From a checkpoint of a small transformer trained on Wikipedia.
Size: 5 heads of 64, vocabulary 10005, 20.5M parameters.
Training: a variant of Muon for these matrices, 826M tokens.
Each number is 500 + 50 x the weight over its row's rms, rounded and kept within 0 to 999. Layers, rows and columns count from 0. Numbers have three digits each. The size before them is the row's rms in percent of the matrix's.

# up: layer 3 MLP up, 1280x320, rms 0.0678, rows 512-593, columns 160-239
# down: layer 3 MLP down (transposed), 1280x320, rms 0.0334, rows 512-592, columns 160-239
up512 092:493542530501539413471429533454493517510490510437510465534512496512448572600542556549530486558509453437605537457580443509493398407504454550517445429506436478541558515544538547557476472477438405462554501531511490438420563510484495466524532558
down512 098:516557590585493456476452557525402574484585462516488553408412469525530581504592523495471570480509450516617522469542519512500545494557507524533435511457433463554539497476440544515350505511487489552517460453579519575430470510491477482443523455
up513 102:597481502530464480460467535474535412456389472537578456527473445510533568479561446460387445480476454477546417547511550496450395524483467523476456445449504587504444471517515511485568650459443492564494511507478573506638390516479441413500500545
down513 106:500515482576473551521487520611468456498455585526511559463435518403408489500544500454503478479569595511556454579428545490525516588481569461560465586605589538504495478555394444473604509516457455509537469489491451489394538509497397512555518502
up514 098:611475558474511463508428518494535548549547455527533466532427496556576432445556507493554508601520529465624503430539487591483464375542483569534454464546520552525531442498424473455468455430488533440416456516557418519495406502466616498561549474
down514 098:449495528539458560595539598473461426494442576460458450524527539437536508482436487572482580496462483410360443514454534455597540512554525426457549517489513398468518537562484546575496521487558539496523544469447568450509574496511489542510521502
up515 086:449524540426480427469519529416461454511569591474428456535432511498455613537438490458500446468526469449443463443561484465552498465472487550473474484565524516480483502447490481384533473467454554520495522555467475571486543488528525456473423468
down515 099:476463446401537532460543389471529546482480521547548483490603506536532527524614572532542432540516483573493492429513475528463492539487555425508478514543519510431556502416431455509517486464578475611508476437514472544459473484522533496488526438
up516 104:456481493531493495463471509458357537454472528492482506544593458410565471523550592543495555543550605558512434500541490471503546598494646533478497438510472530417537476464499516444463501493578456394545457364467492454477526526465454559462451558
down516 097:427550510507504501429421509497511530534390586567433488513441496554487511498529462501528550532492472509598537540488511459509556442457551449504549456432614574474429482487471562530413492523482438570479403451423490519462573462501641457558533452
up517 093:473429481439502477438530574530526592443507443525536555610461505479408582495503469412496469446424563517453557516598553480497483429536480473416591482492544474523472439461433500456523453495477561493576557570585533541547409438518444633490472452
down517 096:563474493618520507377529496483457488554403486530515540462558515421510497542564544462501473462517415536437457524471471436570426544464515460543444563551479466518535461425415652452508546476564512525491541502450433552559541609456504455573520547
up518 101:352477404447473464551392638481533504554427457528508495483482551411584484580518516488502587615428531445547484554517481544469471586505416496489582575443568513534514586549513581491553504511451417410581482498478483481525495467508550546478479395
down518 106:473531516486536494503517583548511588485433482603511539486546522523558509512483448538548550585558402462604442491582515460453558541499509508509449483503455451548492547499541541460521437556553407456526444458472496507472378494510481478503496452
up519 096:520431457446622514496567500522521503560513416421536493418529457419526474480531455456496558520505509538608483547487509455605414561538474499475505508470390539530428572443446492504511596485449472585466485569487538473495476439547453490424478477
down519 095:475472568526392526524547489567522563443515638592468429586436512489497599528447548565485411546502551500494536502488478537493475542425517537498520474407519401490526419521552473533482475528514536456521469531499509540510480536421527477511585548
up520 103:508519521556594414522584517564538541569548478559538564507401419570476504522543550494447511506471525501439448472553458544402513504503419509532488499486534499464532537583505529568471489469478555550605490437424495577460456615539437538471566452
down520 099:413393506490506480426492468484530495482491556497539510429558439504465476500490465538490514567393431557454428494453523509605492485548428512555510520505496508551484436468521468531588411503581449430475517530539590446569486478534548551524533484
up521 096:497532464527451508530422585429478538531427513589425570413464477452466480479478599455460434501535561593564465445443512424568557471486437606555562496402489501442493481549547465501474490515445488491458520471499529430482487527472439517551421408
down521 102:511487433415484520564456485450560541453527413576430513497473489547541533545442455519487332493542479476514494446524428456472510461522545462471529426515539527485473528543549595537519467489584577485517535598504540484536494590484499493531488486
up522 106:461629499499533461537583559407477483512592490510524505443453537604385524493487482511429442538504508555559470548504555514598567512561421556473501499537474576487490518490582597472604468541532509456444485484518418536460572457527533537480558507
down522 107:488421509505474487444472487488536528437516418513497468428572599489481412447544439584483564388626453438558526464542519502410486509458490551544512630528479467479505473630463496454446571486435529455486458512451518539434416470470476492502439484
up523 094:571581474518485480384566517455512522563479339533493491542465560531466495507490501513473400535503495477430580462472492478510495466495617526435497524399549404545503540525469514564464584458532458502496544571476520505569559449563479518558479509
down523 094:460564504488536458554505511560444527448539650554433489441467502318475539495551482483493496487464550565518471495532491540523451579521512531557517502527481516507430471461475494527500467617502445499463417500510488526477516438506472521501528518
up524 106:515516549500508504502550454523495503505487595455462451508507543411491445494498518387478471399532447554509391524571484471486532417460559509551469508415556515453568544487429482599542465530501507481570500487532457564489538429453510453488603473
down524 099:565498465575443424482497587449382516493470508525452567418553533562447554497503438493504435563539531522464516488479567533561478498521433558482468472491553456519483454475536476449496532467583390546522557572537500554497584398593447480394568490
up525 100:464584580532526526581511575496428501487493502523498469538544451474539523458397449538462498492595412448530410463417498495591526507458520541508595478442455523534455472492572472476455544437538504396455482454429419564521419544482474530484458499
down525 100:416487504563491442524522493548454635557472487478464548468626531453549436505456416485472522519449561423437499470497394546498577461566486499410539616522575479527512476495506406511451530642435458460488580449434568470401481490473508577515497538
up526 108:445495438473515600543520446436553585419506523493530481629476545543469402521412466515486410493520454457423514460574533510560514532529442506496540443494570480576411497538536535508545509548463433565598534488516498527400531485438432542476522528
down526 113:403512473463479582509539470437508595441522419552519469583487537535440497482424531509484467538476449540588513447472458536548477508452517510524457546493468434567459489499499488480524595530536480539491522487529403440444503422470484522466491501
up527 096:539514476578481488460514569544467491489452474427514523566460461441555577594559515427545483450470592500554386551404429522489569417434551440503529550581508483513459519544495480494425553546490411485491551511513448462517556471521500567529589488
down527 105:526476489466551440548605444422533550528444544470450450508547583465497477540526589400510496406514407489541484459504522448462583450550568470490530467514462517569524459365512522555445545553567478496470514506437472514548523455518519463460470563
up528 095:451533544545568505452471528566491512473514487438599510446588506509542507490494505385492496471569569467506537555479487427511573441531480494586497587565452486432483550411516548453413525450493473451431512403515474465553470523549434505499530491
down528 100:432520526466472491541503467572465494511516491514521436600428515514486499565463476470485521529561490562483576491459502417590450580451394514445472529509497495528510453563538553525533463490516468435554609530491498456422551522505417488567469590
up529 098:561553482460527521480463493427518414473544610493481595461568508449594453570486391514454430439532643552504469557482439517458551494529453494544561545470562577439455567443466573429528519530507504543404466453596491470477573427443540504520479453
down529 096:450472459626480527469450494525466572470468454453596396502464501439536531503438558468484444506455497497537529522418516424555489450424493504529482491603364437407509581606591556496524522597545514362410466564473469572473521526525574517516567561
up530 097:456448470481557520456479523444513574455454564407481498494528467420512588500582510422503513489470507510440445518547516513452585463471436493532488527539463485489606422542548446439474427431625522468508484462420434422522613544492506474483568501
down530 099:527502550519553461518451493459506542582429536419535585458561481517570511494530564496499484421517549567547497489566545493555528474562544437489560480468558509461450584419490635563490528562443505507549504457536536549506536486542549448402491476
up531 104:390439556533468536567485541417466529528504491492547481477479507638494500432531554540497510447526535524581537498527621441503516480473520493452543522521521528453520479507533523472504494522460502471520427533447517424511537561486516504481414577
down531 099:677517482501561462635494559575559413435535498519479514521396554468523535422417665465441472480417477440588479566464548551507439518606527539463468457510528595540476481492506440564441476411547517546513404466565492457473475435464515523468494536
up532 092:451478554552531485464578513560458564606572447449397446417501493415435484541493452562565598527557497503553523560462424525345463503504549521483512497531473509501409476564560565469506511458540558514583479484458562574506537464435439494521494509
down532 099:504487461485575464566501625500462419493524469460608463539517555550420540557450590445546473565441538476491518566513472475535580503446444518500444458478548445495554583395508490495540515507465447554451606493540596498451502450420515479438532561
up533 099:538583456494527480539504458525502492470540522451421470590497444497492441520476479494478501530522471610453376487532539524497553408558554489539495449507541458519554425466471515461494558562464445499585449466505555448533491467476551519482491541
down533 096:569453543468455586572523471534553482418466539510529520379403462495493516439502472503490510540417534415556584586625492412511469528520460450525535554588492532502500538588585452550462501426438502463506471487444498570433487458510483512524402478
up534 094:505463561515441496531614451508475524525438463483514427490537492509483405487502438458534507527459536500533521478523577438392506525484469458499433584504565461514524458556480480528537629470486414555358508470495537547493505501516390542578424481
down534 094:526596529502478493421428493505504412466459549460419507483525450481502560494506437413443470537425481524510474490483439488587517525566504534458445436525542402471455526488492527546500487555533467587561554504476439438509545464530406548546600481
up535 090:445533455487621416512560565481505570560445411455458520512509409538605524496582538382381542453504555497542529396472460461509570516480591397471488552447510548499457595466493557473513516568480445524434520427506444478447441436451467443567455490
down535 091:456570511434496575439473532518495485467495486420578433466607516562492532411498508510526515491396456508616518523520530439478498417490597470416456504503458453519412537454428530586563604609466472510519530546553501439449484479515565470481475501
up536 098:548515458449460547443450437468515528495439569565484561583482580517508525548521430477479489480447441482494505534563478601438482608435491538562556498515512422602523446491546439540482488502581609637511432516533500483521441458594538485511490511
down536 102:478421480501463475411478478457440561474464494583490515493495549414495607472532424515445478556493528540478455524561525603539445595449453548587477547512548501509479563490553540575455494502517511549497539492506460569561452447533454574499522460
up537 103:472426409494483598528458555494523494428466547515453400489567512503597518405561494496512464455577525454490436422567520579536399576504514460519559569450535535537444514488515486530456454507491471504442543469555589536485482417442507588570525557
down537 103:437494503423497558503534553408461474565556493460500488519498537536426541554465559584423438570513624472467546548515547633458463496561492517501466432521539561456490447540478402447559450471560560524524573557541399456598537494494550529486476468
up538 093:496476419440567548458591503423559491469491462475449516605415488489582398569525461530582574577459469533541496517530558516513438519464414508415467454498412517410456488545532542481529593479570389480525528463474549556525494399531521398512508476
down538 093:484429471467626455536514539557512526476461539479570392472537453444467420512605568492495463507531608486499491552456441441486536409495568541501458485514519604594445493514506430496471498579418519564545531526578453435539461480444544489493419488
up539 094:498401548423510530538463498533567545485443496436495578521486525464528439589489563485510463398426534471563557476526541509491579510465418467526502549477463399528417499474530542508543553424473547461473481457412448568437609420506525452582447517
down539 090:509571510487525495496584529544536416533454468528549416437490508478412545471577560584524572494427489526482409490593512446564532432428461558451452487561432446465581540464460489515548486502494426588598479505523545590572538461496527542444603560
up540 100:506497524588544454624602516414514503602396414512512557446567558524485554502518464543506454477485472492546534468490458528369506449549453474558497491448532457478458493495472506463584502420431465448455462487473495464429532490539370471574561587
down540 099:490447504493518546516504546505499575443495605490472530576534403498520526521440513528496588529521534426445415564637570542525494546544481433505530496514507485521596530464421441560506487471537429587597526577488513634567485532529564477486521403
up541 098:548458517601513512517485602533534458510525413424514516486415446363619497572448477517511574479542460437546494574554453594503476488487566451513531483513416563473526482530458472531471521457543547497520456477535512454434417535478598550569485536
down541 096:558500611531516520512455479511562561550382606547549520492479495511460459554525554454482458438474482527379469474456553469567424489473599557501495464400520499512504468484539446523504403484559471410555439432527515502499535456477433479537440458
up542 098:530459485485599517504535505462490494487532529490464522521522386514531353457471478554502422501428507528567508523456459482425513535540515557482471524387474439567445441521508508472518503596431454539489414442444495464566481511460539512462496616
down542 097:436489508524430545512554555521543480602505452541425467553563493530482488476539531534610468555515558469528495575487567556572476429468611489558507517522488458557463559463452535474479447484584518418522640505446446472514515502590410484453564421
up543 093:459525523430645548483472497449501563559567441382517588492485480564473451417535565579471490510488485448472491501532513517529477528508414462586527488511584531433589455461583493588553529449479453542489448514531459524434429541482527590493430516
down543 091:503538437482428521458557466425613522495527606534440466488491491411499501557549497537541565485541572573414454531470469496462466499574531590554507518437416551450518489488488519527478544494618525552549549426439488527476503474497494462602501535
up544 095:541543635528462461454513606448453602458531560508461513492478528430459418525554587461499458416522541547442589466456407530555568459470560423432548425455617585496399443440455546465498563572466461486469494498492552493564522559437482495464599586
down544 090:415526504496502498413522466492501515510521533645584546508531476532513536516558495485549527483468407564428416559409482431558551518460577565542537512498563475525449455552567397498477593532564527418448535580492473440521469518536539494522494499
up545 095:505447472524526553482490532475595510452501460492638528414453581544436450529580506394544503463476408502530625549449441439587498573581401522543529499516479434429551529499513463501464427509537421476423493503525460588551477519425484484506510424
down545 092:394603476583442481509630495497515520525454454506570504492499424483579548599565442489569445548512541484552496533523497477517352589450489472500469517541432430564626382471543393576495530502546496451515476432552549431454509564546541502467531482
up546 099:499603491556532478624583521436467530534483444539560540470470533636488390491495557523480575561474462613469513518535592481432552433537537499494451494489509449448490447457524442486548470510453388577532476462521507538464465545459459459509491472
down546 098:472456477533535472476522520493503485570460530500490567478514507595503514565541517535463413542496463492439455488477438463514515524489508512523542477539553398564462531482549556542558524474533446449475469555491424422541433489502517460522534445
up547 109:516546438599515454511391546493577498503503438434514488565478526587486505521499580500431446472578496567455554444446552409461493486546485421583448491533510407455504472528479459542571544497468441529595526488542542466415446446538482503497516520
down547 108:530467453510440427512476546399504642613517434540470520441550458450409491573523517468504447349477600540512499499539581565543479484513591501481502486484532571495460572440596521518537434445531489587538611414482475488539500418537478531438539460
up548 104:416507497509518510460561546478530567478429494507565458452506507468549441482481504536504549516443474473467491514625554492517524514464437535496480513577420539519465564511459484504495458438448489512593447412423523445432493460447507490528556535
down548 100:534540544505389453521489416506474554473499499457527593473482566620411528455513422455503552479525516511558561431490619422515452520613506454481542450502551471608522482470478439555459515470537448442472383551430494534519461507516516524455521506
up549 096:561517464533516526581479519592538452546538560463403551524480602540525478426409508537426432547492462401500540449539454493574480472410486451481515474547456475535507440552433503532427457480553504471490492486399524445574515481476598510480583513
down549 105:480583577447503530507565443409515400496480514519416665473442476482632462446542485532512544533469526557459478437421494474525535565525460573464559454594541455476512557474484490588432473526587451429537524504496513462512550520512506511463488466
up550 094:484449463488528445464371583499425499444532453516415478413483584511466562445602496469449520484369470539494410618507580461405399493608535539456496523529493508418456568474516518470488559493545584548603453441512448466551535463504556500527544621
down550 098:494428466547503521703537411535513520466527589586551554581555519428516452456426575488485524413519517489442527542585451473515518500539452480523473545465502491482579477489558532522490483474462422443446524430572462481460506475531456520530501494
up551 104:449448547512568503543513474496455528523477501519535488450461483524463535501474405460487637487498536459527542535538571401484517516510464577487440604479427479528437597514534579519515454572529529543490620434554465459460440467393487495487457475
down551 100:472568494555465467503485607554465547497504425592456445534523545553538429536551462478588537483523497467478506460520532563499514391537530572465553404497499530414482471530482369498515513544516503461473525475459622441533580563511492495500593510
up552 092:475509453498584490585592418435534432527401446398478464577457564421483512484437532486540523536474453528483489508534522546617523456511570521476494471493527431436550474615459575452492551536499514478482480499443485568500500468684536467516609432
down552 095:519440502453503509513411490539391593492556521522439484478526513519465459395495579494496593418534514499436398437559433530486383626512480508569497484554552427567508490451434558460591570599480541547487550491609493448487490532465471485475452589
up553 100:482620522555476425460475557531489597469401603523481484619468526470578419513552491428431457559510506522497616550469507488406503456453482472557537452518455493436427468488506520433568504512552451427532509528484576521570540512538516542557495505
down553 097:517440518541514577501384531536472568500440473511453455585599465543508515434523510405477424458519573527469511507511435449506395509548511519471546508562455559575533543526598484512451453552424482426544414386503485478462509514469586475421535470
up554 103:527485489527545594529481478521538501591482384463538394544429466504506441462440594527412555443440483456456448422425419476480382588510537436494504466514490486551558425433553501483468461407465527535509441600511470508509481513466530462515520436
down554 102:489459454545525451451437572343483487500559452484491540479527439505508498491540498519584482513434458571480475468530501538489537595442552444439481474598521440483495538495510518388519456503511513501457496501548544526524598481410441481592507434
up555 098:507483470463532478530435471555479529552509423428517453449455501554491480490541562496488400483548534513459547523502509536470545495506503536544543441433477522506376496519493579467515501583488494535493600460439481610490500526494520467502467520
down555 098:510476537501545464530460550550534484521502486511491507461440468562519435502537463493435450513561438449463529593516517541516539537532473438480486579530600579346497484537500440433469510523438562528467595445493535516501482591508432511455489473
up556 101:559596525467577517460510502439503452556601447363512477523601551571540504484507503444496588567538557540526461580652438501560589500427532400446578603400497502489499611450525430509612470422534569472451571500550398495547485460445456515453512593
down556 099:494478472496473537542525512486459504444400495441613535484567435392484405512535566533507488517392522498425620449510477470503498503524466546522432493532474425457419527526410484556501533463439554528546560412449569461432543386514569502607505419
up557 098:397449507527479475589576495460426475399521573526421523529462485626482463492473531419454457507522478476541462530510508477528444475491509472499474420425495469497535483515487512508512535460551500467433518430542553556468453508442459400449504525
down557 097:482446517501446477457448466445528426555466487593566461471507567523502421494582521542562527507487489592524501481495369482495546494461534556476450443505471436458426531431395529452495512604603562511497442524551420512465514488472550519468515443
up558 098:633515517470532508514563560486536535532481483492513483475577566431554442515396521534448532545488448450564484508500534485498464512537563472534388433522552481578554495494492511491590528360529480452450427533407536462493400449575439391531491526
down558 102:351465560511460553407409460499421440449551509485448531428522485556602531496517473461474396453500553470449525553498447590530536427409431528530572488557493570485467556548486532519422505446569579537529539456631516502492595473513541483505585477
up559 091:512415502541414457492605543483491517457464402493471487427519515625538512492446428460533442454459527567508539509474502463479550523615435460447573584475489511418463482484482447483468473488529458494470476546523580392498508559448401510522524527
down559 097:462502551436607527498452500566527437557530483504555511539496550422489543512482526535443475529574540425475494527539484496569473453330583529538431398481503472547489526578511554495559529584537511539514528494566414596444491452595509545467521509
up560 093:483508514440473511548542534551537538594511551510557506516380560518487521521461546549555531512542489510414453436458545533567432513522461532537565511503459496529448482504461477623483464389435407599540383559451513509545436476590447562465453459
down560 095:547515491489508462440493545434488399392469465507457481440634447508511482452500504457505479549449522537499487601524445506446501442559503484524484427439517479486527540438508502366485549622491562433448569547495466445488555566431523512479559512
up561 101:474525620594536460518512482452454466550457441488471569539511509556358598527542565480392458476458529397508499499407477460427520503478573470471511486525477588536499523614560477583485568460578484478491529479545486408609460457497530503518580450
down561 099:534519506445511595518544439527478510553419375516512451485560498511436439510477439521529552514507509344475492493426498534478573467494597445506511501488544536510504493452561441533492473468587532495566406499464490470488517517508488512521534454
up562 103:451437420517523571494506591540570475635503565503436449480517562463482499497417476454520515416524522497587549418503447460527478482453465548573621501517559566470512538486507446453428491504492475402483530552473515509518570476482374475438562493
down562 105:519539497531373468462477495431510538499584471473448396581607441530513517609464558464482547544401464465529588525449463482544501500466537564489460594491476450473537481431541519570410543511498465612518516534514450484526486521570562507508509481
up563 100:533496539375592483436534523553485509437574414524488472450442475424503536419499622515376485448568529591450459493482458471565514493437514460579484483494517474475443624502427518540478387478492527542506442424501500454470539397564476501487462490
down563 101:384534472505422503452500497539409422549526491613509530501494483441512437456423451454554502514466482437507475507531551507443500495482557463417563513498497405534516500462448522513467479470411476486445578532482535458437485479578517570469501519
up564 104:549519452462550522504564568499552464477485536502530394528548453496478524512428575514522514562417591422543428422629449469430451538536469481471519474526586531484500545471462506439450470474485547441492523526558495469451464488454535513528479489
down564 105:435457517525477496542630419581571515570507632356535523544480523509458387474507473583555512556439460504483549466518497494534578497539545510405537538503525471485447498447516476473497531576525530478525402533572508499515560417535487475550432529
up565 097:615508534519470552377589387464532447498438540560494444524423508490483550529434549517455534463431459508503454547484522521525517505481531530504496487533466497582399504481443398504509543487516469483540439476499444485562493500498547538512511582
down565 097:561433395567441531579486515530524547473479503479449455501456500517501516500437510489446553470523479516558450526441463485505454523508446501484509455508452436450467533485489417465542513569469544481462548517476544511492473557493501470517483478
up566 100:471526405513517524414539504557530516473512377539494456526579502449499473409580492475464483423557529529432539511626452419435509513528549488475577488459499559445438608445493551442448481549529540539467490552589485526550481532550475524472522543
down566 096:419449439504546557437442474571374502498589357534477447490483495499520505497431537557513529510527418488505483504514485454509503428430494569548391508556443495474495522501411593510528480609496497610565518518447469473445442518483445498511501443
up567 096:491492463343552455532384503490512458498544479509505570411462556454429503576591473504486493499529436522465513394465594481552453500519352468484520481534624456439536590465419528512501498561504488479565508495457542529514599526461480456524570449
down567 101:533494478536445526594483483413438503588456472539527484430591481486591498492473565517573635541463534420642513496521499529446582509446551395489488495434530569482584506529470473533523403476531558510558551509465497570440424411538561486469565475
up568 109:573478500439470470417510456454555471533527546490429561570513514436562538623439458468512558477525516513459572504521570515552587506427483618468487581428522519475443628604497346407454458513578382562443488465458425516474451527451465401490569497
down568 113:411553555475527526450507556514375429559632543438480524553563498603491511557538500455505442514469515504498491509506497529539512533522550473516565480410546486449508451469516504514404468433500529417525568463449454417544518446586464497541500357
up569 101:553434450451470446494524527452547413481557614584434486516556518496534456489520472572538530525468423407533509522530526499515461473501552533478521511631510549414437562468397557437569471552481401371512471495434504457566557514575549370443534482
down569 096:435510582501553601485474438495474496478478426389577522534483521449545451553527543473513466467443483591488472485575475461573441524507547516486490502389496475462577491471577551530475431444596477550449538431670573436498445518509541520435540458
up570 102:472526526543490517535518464435478422506554519503562405507570526484604575516462526530471608529523541406457494481491512535434472363474448515613542584465540519524456485555458478494487478506564477539578496473492530505489557575426554462546532497
down570 104:475526457546456528532462613522611553519406497490378510505508527476478577506480498525549530500435527415498452528555469403406477577478489566569517426562547470486453442524502564544527505486428566440577499477461500479474405454468503475519465481
up571 108:436455486581504522387442538433481430505368525500586463584445575511503632496530545458454497506479533509512498528501503587549426548573499485396507436442501460446487542535418578533534520451549543615419556548361468524605516553506473460485623500
down571 116:463411522482465521499498487516505493433481579461530595520539458482467496502501510507468481437486515475478541563551396514540420411542458510459537499535405525518554444440467517564574533395416511566514525524481447453354531581520459568508464459
up572 098:452599491563477440520502513509576562520514506566521636514453500487517486481515528451524507454446534465489483566512516502506537511524482473533495516486502415436546463517440491483492507559509459433442471392456397462520488502533467559534489520
down572 095:486417612535464497472479550571377481580534517571458502524436537580453539479441437495512474517516523559499516432584520385455453577521523512512506511502513474593451411533492469486508585554494539458517537572482547516546538564448479485497540586
up573 096:532474564476644467571530466491533556470584560458489548512499579487495454530563432533451544539575457408497485436568575399482508451560532557561525507474513541503552558464447517534420542488597480401544534425576551545554494427518522474543487491
down573 098:552524521542468509458567568518482431500539572609440551423468477525490454497440460403418554577511478452456551489512574465518471521518525505477489519543517429490533464575447436528549450528485455584494464477503482513532463457533476430458435443
up574 096:497533465571448530521492501452475573476544372571594473492439512528562535488559448550425615426455490511565514396597505563539433573541445500474503448441484491462485493553456478577472507463426548470525508510551530639526485525547513527541505484
down574 094:524422482566513424492439550540481546490450528493460435528575484547601496554425584545536497527558425537464503509505417364470518509489456537514490455506491559539479572450557485466572360458578453484524450477399496421521452463567467512402420470
up575 098:455508438504452542518500463446499419557507511552496454493457454525475416593449535559478542447589530589489534588446474516510500449515477496446475528572495529468536497512477461626521429498460441503531555454500545508599448517429518490497462524
down575 100:447562518470450536566428569496464472495496535506448419614441530500493641452585616507539500433530499512482508488492468447546528439401551484523516412485572362536540497512498508480450462532504556483541534553586453491465451499491551462506474505
up576 105:474544505546441534379546511487509465521545480525475522567461571568551439490487483533489416396521525502580503603565529419465512467495416475590398531412443497547432552469577549522482498496460493479398501560511546444477452554440412456499515436
down576 104:525503587459527507443388491504413577528464568445465492478575495525598506532561530566452491472550507411467522421482555541482469498540413473486512548534476456588531388446453513377547422494493529391448540519436549512512551486523607554613434565
up577 102:546468437518560544480561612512496544571489540505469541466546548528522520488599453428488401499520580479513460449543495487477489527456561641518503550466409468490531364507532503461561445524533512547536518543478493432467472506523433546474487438
down577 101:516436419501594460417507540491529427458373513502527452544619601504505489449531508561518503455454449526487533473462438480514541544561504584556501490560492526522482583514482574422494459449513514527480508444526542474555503441462559497442461543
up578 099:447486503503554492375502392447505523514599550548491502580542530464500522568506579500528600517509426532473499446537456628500499684620522501519535479548405513484546490532561538526533589513551521541548568614465394523528514514458417434429501591
down578 101:479543484457445538523520559507535412450475526600515495455452566530467499497564553435496426473509505610554470482490571523627488440491446405506443489475584531469569366466477484512491502536556467473555424462534565521481489503505545490485487567
up579 106:438498568535474488446575479400486467498508483566505508462500439514439432533396588538431573470477466465451516510463489537463480530540501475428588447409503516459483427551489479547451449509454545528509476475485533489542539497415473427527450525
down579 108:505374444449587543438521486468527493552523630483509527395514584519437506519464507595424585582499558564459457544533524556558455490436457490483470411509493520457511509538407504451479556466473545514504384502519538430503423564460461451555450473
up580 100:470605475495472573529604569528493469497406505528477408494502534566563468519470509549464477413574505508430534481453510600537506447525538456537533548551470397480491515527526443461568498418438551436501573459515565469478506607507623506471498460
down580 095:579608515564560524583525463517517546532462557463500488508492614465532569491515525541579475474453483535494434435489567488514536411465474522537539513486537439591504499422513477423506498447497509468541524504459432513518421518461447502406492473
up581 098:375467530530478497551574488508431562488490541404524482573527479479428509501430447467538449549504549521500526470490572575497492492490468466514491508565388475398549439571442511403489519544479569519557460458511513462514414550446497508439610525
down581 097:636483514602504504404561565530537467518423390499469473572470482508540495471519442464439565401534440422531523470498486447500530467546489530474514513521450569511506556453485487436486504422488442490519539516479472519472574431490535519505543515
up582 096:532421509445460541394547498491445476443496501536475566424526494501545493479481529409497496532508429526511558540418514436662438576513555400507517421576480516499413479564427463444529495574612518504480395496460461459545542575457454490469543572
down582 099:543533540450538460560557493579497506547525575460513563500548484481462598615564536534570460466511606544539469503556485528404516517524461559499518389483542424433530438510531534496480527501481480482540563496522491587418424576520474545429469517
up583 101:493583543459405517503509469477491538512478510485486466524479439490564510518459558550497532495548544598468533545478435439525455517503502501552475461532451567509622531532436608461474480521559554437505525492506521484486380482449568583545402537
down583 100:475533597460565472447568511388491442498451494432486528513531539455581470522505502582514390517475508481435557450463455438491478484502623506537481443642429475443546482528490513525519420505552548415499524537552474465467486576609497484498491489
up584 098:528482499525511544505387492475537524492477504447452546572474516414505494472468496456411443595509566469507546419500465493535517488467570541588459402447554420477489556525446430520517509546601536410533482433441478462527478494457523451488580420
down584 097:589535471420454521467523589450493405571531466556495519503482399592531562489438567505524444396567487608464421549443466494469510474463533435489502506449574452591462444537506586392484625494495546475532468580612406584562581451521523477547546574
up585 096:517502476574559569496541479572549531442484548404625471520500505508486510532445614434474513533574518482472522479433461539535473450533510529505539523602469591438512558434462512467547419472561511543498494470488463498485541514386567519511520462
down585 097:568543566493486466460389470515479476517492452486509483393517504506541530560542455557428485593486485555445471465524564409548501543538522521477480501439531558456566518540554565432488466394474461621486486501527572581520625423494543436522577453
up586 095:519508414514517484499497441428480551452521472549534481485424538560514474496497500554488490434525506445428619601496498443584520533477530510554581465471430507444434520473457512401529506536410500578567566434474418549506509512501475513538576429
down586 101:540479585442435563544482499348494509438543585431548575471464488450483418491496558436433528499529520488508518502497457527490470466462374468386521413511455516552485535516506509510527557574541442466559506526501462586514524624613591540501432502
up587 094:599488436497431497534491497473433539469390375492622414527490644364529500533476581454495615499511493422462522531555444465590523528525486494477475521520506473528526588550509489471495422516439607524496513544504466480544471411473475430535473540
down587 095:503495488523468517536484510531502557506557590482416493493499410450489524493487535463568453451607463472518525497537523508552433533474498457398541441575536510519499493536578498498434522483455506465457514541436510443552455486538507515457449472
up588 097:521561522511462447531564512556503562496369549601566564523546603464459462501496604479593633441487477484483518485529587473536503478490456514479493513530519548503422484574496482483379539399467468536480565486511407503467567515444446501501440532
down588 101:364473455462509610533511462549486475523522461450466483580575453558505481425496487516480502591504524505531548559378452440519582566382474504576552596452506479508459533458439522437457543521585558483469513491466453490530458485429556484466589492
up589 107:493451505518471520510504454547467423530531403459510466552395470381508452553527445463524519540496546490445493494490471447492497535505385485460525540489508452505583479404511511424449547583542481500620478532556582559546506470487494456497380544
down589 106:367406385473482491520542506543541461529528434471529400567434532519530511493448479524504537496505500458615508445556427577468565464485527484503505493490432482494510494458460449523524458482496521568379467436511461466474484497559546489529532452
up590 098:531451533489462573387522547453482503599479544496547627464579567434511507543591446530546599478463475449532557363506534470579509471466467385503494437497490532584600426458518507560472560466465501553440572485544465447468491409527593514472517506
down590 104:453503458637455543556560530531391528485524487424578456506493479590539464496493515561524458487519497455543480452575447559513503512551493535486373406515500396442450545465459419527487524496442495467590509537476476503471474559407454410633555465
up591 100:500503509484524566470596558479517419539424516520543487467455438575427593506489557430485528492433533494550478564515517480506648474580505495460457431513435539516440573572501393463454548444477537523641428479538529464500509508468429471498399525
down591 093:516598471526489530532406521496578475404411441488549546483476483508532508501600480466464441441539396486428570553509503476479443506467551499471527489586493556504466545428454487428451488448487530401483522496455595435483466491511489560520561524
up592 100:473488492526579555491517433500550435511553459546534501588430482486532535505455497574538441577445444479500500498515414413564521463541541422552454455553515452557591530510544502418467493376505475526555482532492464497548423427506534505561509518
down592 098:490500537581514489510553485469389512509579565449585559508520544533489585468568446493517506451502481559488511483473444505487424514589459557528512576451420573488447499431537481591443413471484540470444508478464501474436528470534457442423405480
up593 104:470463479533489451542466520536469457622466573519616496594498483539539493458554436530585515438450491439512547557452468468522606469505577526493471470431535493410489509467468489485483581463603466603486541467465568500523627617511531483562457594